config.yaml
n_layer: 8
d_model: 256
n_head: 4
n_kv_head: 4
head_dim: 64
d_mlp: 1024
vocab_size: 847
activation: "quick_gelu"
norm: "rmsnorm"
norm_place: "pre"
norm_eps: 1e-05
positions: "rope"
rope_base: 100000.0
rope_fraction: 1.0
qk_norm: false
attn_scale: 0.125
bias: "none"
tie_embeddings: false
parallel_block: false
init: "orth"
init_std_qkv: 0.0272
init_std_o: 0.0
init_std_up: 0.0272
init_std_down: 0.0
optimizer: "adamw"
lr: 0.0014
beta1: 0.9
beta2: 0.95
weight_decay: 0.31
lr_head: 0.00455
warmup_steps: 203
schedule: "wsd"
decay_fraction: 0.629
decay_shape: "linear"
final_lr_fraction: 0.05
batch_tokens: [32768, 65536, 131072]
seq_len: 1024
doc_mask: true
train_tokens: 423600000
steps: 6109
dataset: "wikipedia_en"
Each number is 500 + 50 x the weight over its row's rms, rounded and kept within 0 to 999. Layers, rows and columns count from 0. Numbers have three digits each. The size before them is the row's rms in percent of the matrix's.

# layer 5 attention value, 256x256, rms 0.0328, rows 0-99, columns 192-255
095:474501538502539548481490510524522551492470571557553481498504459515555502441560562360552522540566473498539472454434510492526528459503531487570516485538469474416484551560447494526533465417647481
090:470421504524447554541457685472528425534497652461488505461499510452461528485525538524513466540466594486402429523531538562475522529512425501494459545428495540350486562507468479551522462582494433
098:457422416448495477520499465467503477531503572499544513444468629448583392491519559473469578428525512500418459542553533568523509525525563549452523489500484571534509490419501532466526522514516542
087:379569510578441520556475465456571556472536426546454540448467485530581439514535485575558508539477495464576499433411490333483516494496444481626549427560499509514504537537510469448491586506579571
080:462484509474453513553537409491563501517455506594511493519502594432451475516575529411420516536524541501547395437487529463488562544449459544470634493534488437429537403538604498479454536499431544
090:581529514486499474472609472536501525501490427460535469557516492397533498546490497437601451456500505472497626410413490597535497468496453521555477462477525517538621574560461487573498466365442462
099:465489474509589465511516469486522477451500552530528498441502487487483522490434487571541534481506461515499511562446482536504443481531529485554578532514559494427487564543481513526478444486657475
094:439524502424506445437520458500475511522568445468531517493486519515482569532524546539462461431483556526528492569392544494524554565543468537440424532470424627425531514484555453473401442565462500
087:511554337526466586539601514523499552483454565492550526507576583501532517606545475465541581466458513497508541521455508384480453490488540483467498458506440436493522455494564517486579473554475538
091:487530541535482545538502487490400538494536526583498438581490471461480505589503443499467463428462487438489509499466504435466589566417471481539601531504503546551567486515485532521471517466366504
117:488537404519481560548550479461536510481453497535526472444464527470587481515502443516526555446505499532467441540491545503428445499488548464569577441476523430515475496482511506476506446519421579
092:503570635445601517584496451505602512504436449435599510485499485442410518448441527492529537474469535483543496618521503524582533543545540532446542445387520544521572512492488407468441448528562511
083:454478493434582484545527522509574460486494621437496508499516525457490549465511530492566498415511435533569460431515489567492613463527470555464537456466469535533493522507550468501449489527409511
091:510462591531443572444557514451442469535431452564524495540517530448452443447569498557495525502597551466486573472480510481538496502456560435519478505476522445590523514534447485494584488504633468
089:434498516586466441562438534525440452523556471443410522478492450460559634515503544461521412519457480513540468608506510468438510561512527512451436428486506563527472474448555458477525599581565563
090:511522459525535488544540397592527449493507431513600491475502425520520520601515508507518523509569461503471408484580520578443493472479405470479485439524409488531484456464508603513440513492545572
084:489530352528429548540451581415591507502483557539554500382508536475485400444427463508536529465543521481455511463506484551463472458509442488531482462412535445550451493528469478501502456567410476
086:568560432441514470489506494427568587531473455526536511636498533516546442528473588561446529526510541556514626555372446589532567461504432536467488424536505546570471494473566465485563459440563499
096:548646461408587489464508454539472479492522565503530505509572487506513494622467528549450609484452521496442473501528500397478550537516527515462528441460573483414623492486387463494464492545494514
095:517425480555441515510448503500616557509567470492482479575538495617504495539474513475422441593491514536535467477579463503463465417535552477516465467560540391531510472546582481515505530465522517
086:520415504488497507427606439483509514505509434536533495524462528419453545441513480564541545491540487520455484455470518494472526481439497491612526390441624623511552581420463413498524449504515520
098:551511516523531506497461589544519431520438553431542533433510513476520433431501499547486556526445474477454441540494507490462446515519492534468624455469542424508474485515460527454380534577470529
097:466548442475539494630465608431562493492507473511447552383456582539513494501512457543532427441514525521529436614489553523507557540478416513451449584452443459505397440434560431474499488511468535
086:461425492449465435523461480514518541513480560470468513521533527574503486482553532478522580544409444557619477485569486488524461458486427497431400605576521545418506502541491551588569504498439442
086:467481621455538489467486506526576519486527479439457526579547388468524495478520501536518505438438459499527634471528478515569488509500501521523450480528511564358555458471422555548537483444509460
083:402544484485525507521524517471431484483547521438431486514498404470458588383539439512435522453499543477500441457411519514431468489508558506425429577544499535372555590491495490517485406526414454
095:465603507506450454538578542500601532493536494542555529521481446484541477508526514581444509512592515496462567493470492515586568458545443524485522374506503540519492544521493419459426544486563496
097:558463411563479464517538515461459432473513488616550403522504435510557496475484452590477462577556476520454467465473537498453534470490518482529592589516495454577516544521451558424523601555452476
098:517554515468498453549493561478537572511551375538537461545511478583500474441487527499493474434456530491474497499431502511565508521524499514432541426470531506518510428549594580459465514555637484
090:522473407486507502466603407503510583530439510520497478604443606576521503477443540550455471471552537455402408566450522626487399547403535523571499464489545452506596440513444533506418535526510575
100:497541478506420511432478543480585617488466536463507509586564381568555540475464513389465547454515473480454484503497459453523615484525567508457436543548469443536516507487429477533443475542575522
082:507530466483464539461546532494493508469512517442417499499531488525479520509494434493626494485547553519557470574511482479464645517485500488417454584507554507426417542529486566516463505497467520
086:454537475500582482478598506542527583517393383555467516491524484430566458599478495473536478480542514515434487441409545496424437587483510524534480450412505431492423551547633514455450480439483470
090:489559493518527522434531495465335527530527543441488511478469504496456466454491440535409534507609587496457509512471504504485516530508431476456564462456538529541526472502435493468454544542479472
089:567539374527528421414504550449562529493408483500489522423547491483443426437409438582481451472467482446482420517539538474554493499493580508524479491512511505452559396569529509521481483540427515
084:495494604460460540438472527604384460499530488458435474429510448503420571522478458546480488469550488479542443437630474475463487507484510503461455492547535491563518530514511467494449507525500464
094:499429461455439522445521506503518419503410520508531476528541539527510439418510461450426488524504531530519501421546476432550524482409431468544446590497558427596480542462487527571553534486387561
089:481504477471501484491604558580497444462507419484418527445598487515459526536547537517527577516484541503480525446494474467495591570513537518526411611471408478473583523445522490527548489493596537
093:592553559503474467509408549487537500497529566476556483472489549499493484469506511398565470477421497505555461548499468562454423466537414512434513525434547453551450480486502484542554475482565494
094:407579573475467468500511431529407441507436588413544541436507507540421485441476549507466479471403488499551503514525504561595465521532558546430546449528486559467487475485491521475452524559494530
091:495596453510523446567488500545508504482462585425535476432556477497549451527401531497489578471544521563483562546517492400490382554449501524476439504439576477523569589553490465483464514481457578
090:508518450504457554379513330562492414467500517565569478459499364463503503428525522481461458527502532463545639453425520477480368509455437485574448515472539457450532554491499449546535454556525496
087:475547592535418463486481432489559488464512478497480502478514452466575504571411531484494472508518449464527533502539491570422482556462470526497524532541535424374334475447501528513491471528504534
089:535513533562504510529450538577427459501479388525499528494544539558530409527474491469491548466592448503584485610491521414545588551480458472462616477504527433361515402460567513534502488481462570
096:452547573528496489476506496541459452490569493515512519450537513578496565551513476536459527507425507475564493506506496494532669527497412556478491465465472488494502442507453474488420541519589520
093:507469532514430488507523467521414516510506485432566522509453525496458586471529444499476561520503546551437483571495502536470548467525609498493527413473521482515473495428500567524447532471420564
087:519482558471513515509415490398421441513493541449497569379438508481501557452456497568408388496469496473529582577466530562494523517494532538491461470503423489417469502475482448463492538527437485
100:469501429565533541511491458480553489500494527554523511552503452451487462458525451497476471514547512468422506552541500529494541460511607508555538400458505440500545516446485491438511550514575551
087:512444433543539474424582491505450407502520433481496518489473513464665504474494452586460507528488543510480531517430501468477511505479471470443513561566493452473528537432593427506470482522539572
092:410475517501451523554438547441492607521451580478434520578535570494443367385484499556519464546458491514481610508543478581533460513465455539481496457544493516547567503502485517530545464511526514
085:520517508504543498490537516623448382532468493510473442470447483480428583469460451483479535497474545515500551459426489446426602524552458466507522549521595441499489559489552513455482576507452499
086:542478498466522451591499598610525481479525460553496542472468519456479464552488488549490586528515391533533558505581465527534567501494517538490494499511472527534542345446500382505505488520459516
102:574500516449549479492557613503438494481446430495484505488499556507543542520504514508465549551439499545465547466418513474569561519472519512477515584478465529500518508449527365496526536537508552
099:464551559560556496618479472567483343490527510478563520405513478429582485523551533519494537540457470522469505565484506469369435568484380501525579449491487544455531479506518439476510490526403562
093:562400501547469575610445459448488486520555492530565493523484511597550517469536445532554478489532394417507367570501495606462479452524473446604433535518513545583404518565597561492511488561362475
093:515473497500584469445521535470423499502578487477538480543516487444489665412509533537522521535481437462532563534510469472552555489527557507503470550521602510387566509508509516494541524492448483
082:493460500527466515538528475510535521510465414540586466528471428478416512422529496515523532432487575498506405419456515442425522442549510512485417490475506561555524583568506533515559501542440478
080:461646534478554486414560482571451495444464439517477472480466535443508518522502415571532457505507521529537531463446482585447467480490456500565512536536485445423473533484501385563576505505471503
090:402588566563491532478514487559436538509512654534416531553525470500544510477458504543493508578475512526552525648503503489475392487488544508545535572502450541404381460517445485534519471551383498
082:432495447531402503582504441501522510480614567458537528596506468595419463458599535462470475495462456439489500413510459434583527453541588486505533385556563475478557524549503521504505440548563538
089:499513477515451464564616525410529474531556661553660507525542597443454458456497520520424488490556520508450553466526548484465544515481465520494517507541476433571458599508495518511537543389386571
090:492536513562490504506447499444477456514471427466463466444435489448483577510509440533544403514491552413527445551513545544410439514531536488599498507421466501524474500546480504516502495592562441
081:493457389464442526566563429470457454509419558508530529464518488516457552509544496461343459567497470547601470548483506519484404486460460477502480531461490451411534579514574384426469525555469524
088:497592430381610420542485431510528598476497469550519499484501558465419485472488456601325553515505457523517518459520516481548518534467530546474483273579507620466602502472491424514500549521532513
091:501535537570451498517558535492528598508542574425537510453481411449534516465585496453532499521460514478458491512420509537504439470497525477428423483590551464527565474482502525474469481448520508
097:417548490543464485463428448372483583502468452489532481530478541461475508484437482502432519541580497446480484506416499338477420536481453537414500430482503516548446394439491499517598533440616549
099:517504510477456468475514528590485406506504578523575503608537448475480457541551495499507534473474539490481482578447488391419520472462569539476374523460480529512450370461423492475561480572510546
097:499507451541429536426485550538468476483512529532589503477553528477556514413430468557509495481509553520566456553473526359567500504459393499495518535554498528469461514557522478498528570443529459
096:458541567485471510452563622505508444518492433530544493513568403481530499482507491466535511473597541474462487468515530499402569551514430496520436511536593503599446477379586542444544527436508500
101:519576537428474475493458426448576475486588456506607485553500537628471447528497495473499493498510510560549343548573497521542643512508433492524533414539470615540412503501564486495516494471469481
095:516408392522530535620569548585572572501492458508477489511447513569566510485456537388469546455572424506491625492453493543559561561484490469534500534505500527423554525473582589495532543525457477
102:419488526536465409462526499542527497512420446544512514524497474500541530481429453498516460488417493502438526425588509565528463530430501536570403520505492502561579541549572462523440581524480516
095:488492462486462473496561530434551515504556516526529466544536498521517426500505540531516449495487426482446401533597489538475541539463480483410421496456436543418522467530530457566517524467452396
092:487442437527566545442498473517426473464542462490570502480479460487512504426517490531558597471484505544556449453450489560479637509514612539484494398419439562565476414550544562511551456548512511
098:451505424496502446511519457422406506534553481554523509482499556514531430536575545500465514545466343577476474478516503659481511526480543469599555473539519490538456543487427486493451483483477523
100:482551495454497527488475483415446494517482386490501493570568531489465468499386512509593547473480475457521431508526484442508474473447578459486514546451553526484458467562466432513574538504566556
099:454497541449476540560439512590471460523503545551518443533494513516546474446434493517415569453507522528482537523428490539522492538472566446593516366528459472514488461501530501475492545528533491
092:635423517445558449448504403483562496470469566549531513533504569571544505455502469443495468463571565485477503528525505527488584484482474506443546524498499464467437513530469523523485454517557482
097:562575430497473509618497466465499494505463551489432489573471530500455545443479511426491563535541446484524522417471507521482450616461427505499491593580511521590505451507509462492550537533506452
099:498418458526562533422419512459414544497522605516380483470505462419584511535523458619465542491489517509516538499560471472416479509455561545458489457538534512406599373467552440502598564498508607
100:497549535468441467489509475599440545538496518542442470473506480456497560513420518470521549418447435512632413601483457500547511417510582461412550484494547482450526524445506492501478482516532542
102:538363565569438519491563484581572551490551451462454459490486477498549591489475551519516517522440424521360571484557496512492521524533534500542552438499459560477462441513458544468576422522557498
095:397507397523544558527462362494486481495495490562563466442424552474481419462454507437470561488463512499525467553449518479465457472445620472465449510464508468429425611478457511531566508520601526
100:578447447566379433521470512424536534471498584586508521496507491509510480567498534616413504548501555552459427448502530445369458510527494525537481393464480469450561480437394475491529503490490581
095:489619559564573525489546476476553535481484486546468508468473496462481441490477544603436489552474537437456514420554555431462573497454542553470487512504509433542589545558576398465523507459467584
100:519518580544468508482459354475554587504529622477584506543524527507492481361470504602569478557446505513471607470474466443536473397444477509426493548520533495531425557421508552527459548552548457
097:542666525503518464647469475595428403486472592471462543512468508540444451510545531418505570548432476542545539597562475472625443485449502500437578411490497548391478489441503560513501509523455554
091:595447631477496558489534465478485546496509636411431527564524389473424452487533548468452514478545500443523521492450521474597392517465542468354516483457430509563451481541424605516487600513468548
105:497520546469427542545508453528414579492507398557547529532498559549434527561481459425376551454472502486524557524512491519459545519494447480483530467490519512543530527487409445550498521453470536
095:458467506546456432472445524576586470535495436458512516397464470438472546512401530479554545482447523446520590458500488498544519535498524482578500426460508444500571566477483616506545489514547481
096:531451510514490494469521491464458444493524494512520505471555458422560460539469556507447460501372558481420463489499483574481496502504505510493502406557433441388451488495371400526584515526474585
095:409483483503472545476532554527544542500505375584511482477532464564465511619539515479472481577551556500480447490497491496580548535459518500483503587499490446547489536480361390563487557466514575
105:548541557459550431590511453439487568502493512546479489500504509514523441419495462608512525475572501545532454461542501527479523433531506471528561613508539503424481547507454504500546489441540524
092:477490526542364529519471451438407536488501589456467505539493515522391491443606555614489518463505452490465467602538498494602456482473451554434484404400451493507562513477553532512502513466523429
098:493478497497554507510437598593628490491473405487564487559501492536510486411479519558559420502448563489535581549501448392542369504543487496568500457471512528423413410552539542502518483490577470
097:438455494530465470472446576446516568484452436504482531524571431458323492641498516418482448458453498434529509482486458507442432559454388524472422521465504489527504514567391535507501478521541482
092:566627525439518453540528491525539501451405517470544520482576565484555380583439524453494453541585447480456508493448478600459465594432577489409503506498453494501584460506442545481524495456453566
093:474462553475480541489506481457538431506495521518485512559486496569494583452503531530530463479514569443474531491514489528554439589596536541493563457487512420478609416491517466536512552482478527
098:643494543521460500581538440397551512477529553570593508547526535505443570500406562425556496545403476503426519544516507507502449546546511462599544569488532476455540530488453475557427538549560462
101:544482458517450492444513406425484577485399468460524521456466469449510510430465446504494486471491514490474537520426516475411535475518468543501511490564530469473506416491507533477485584546315502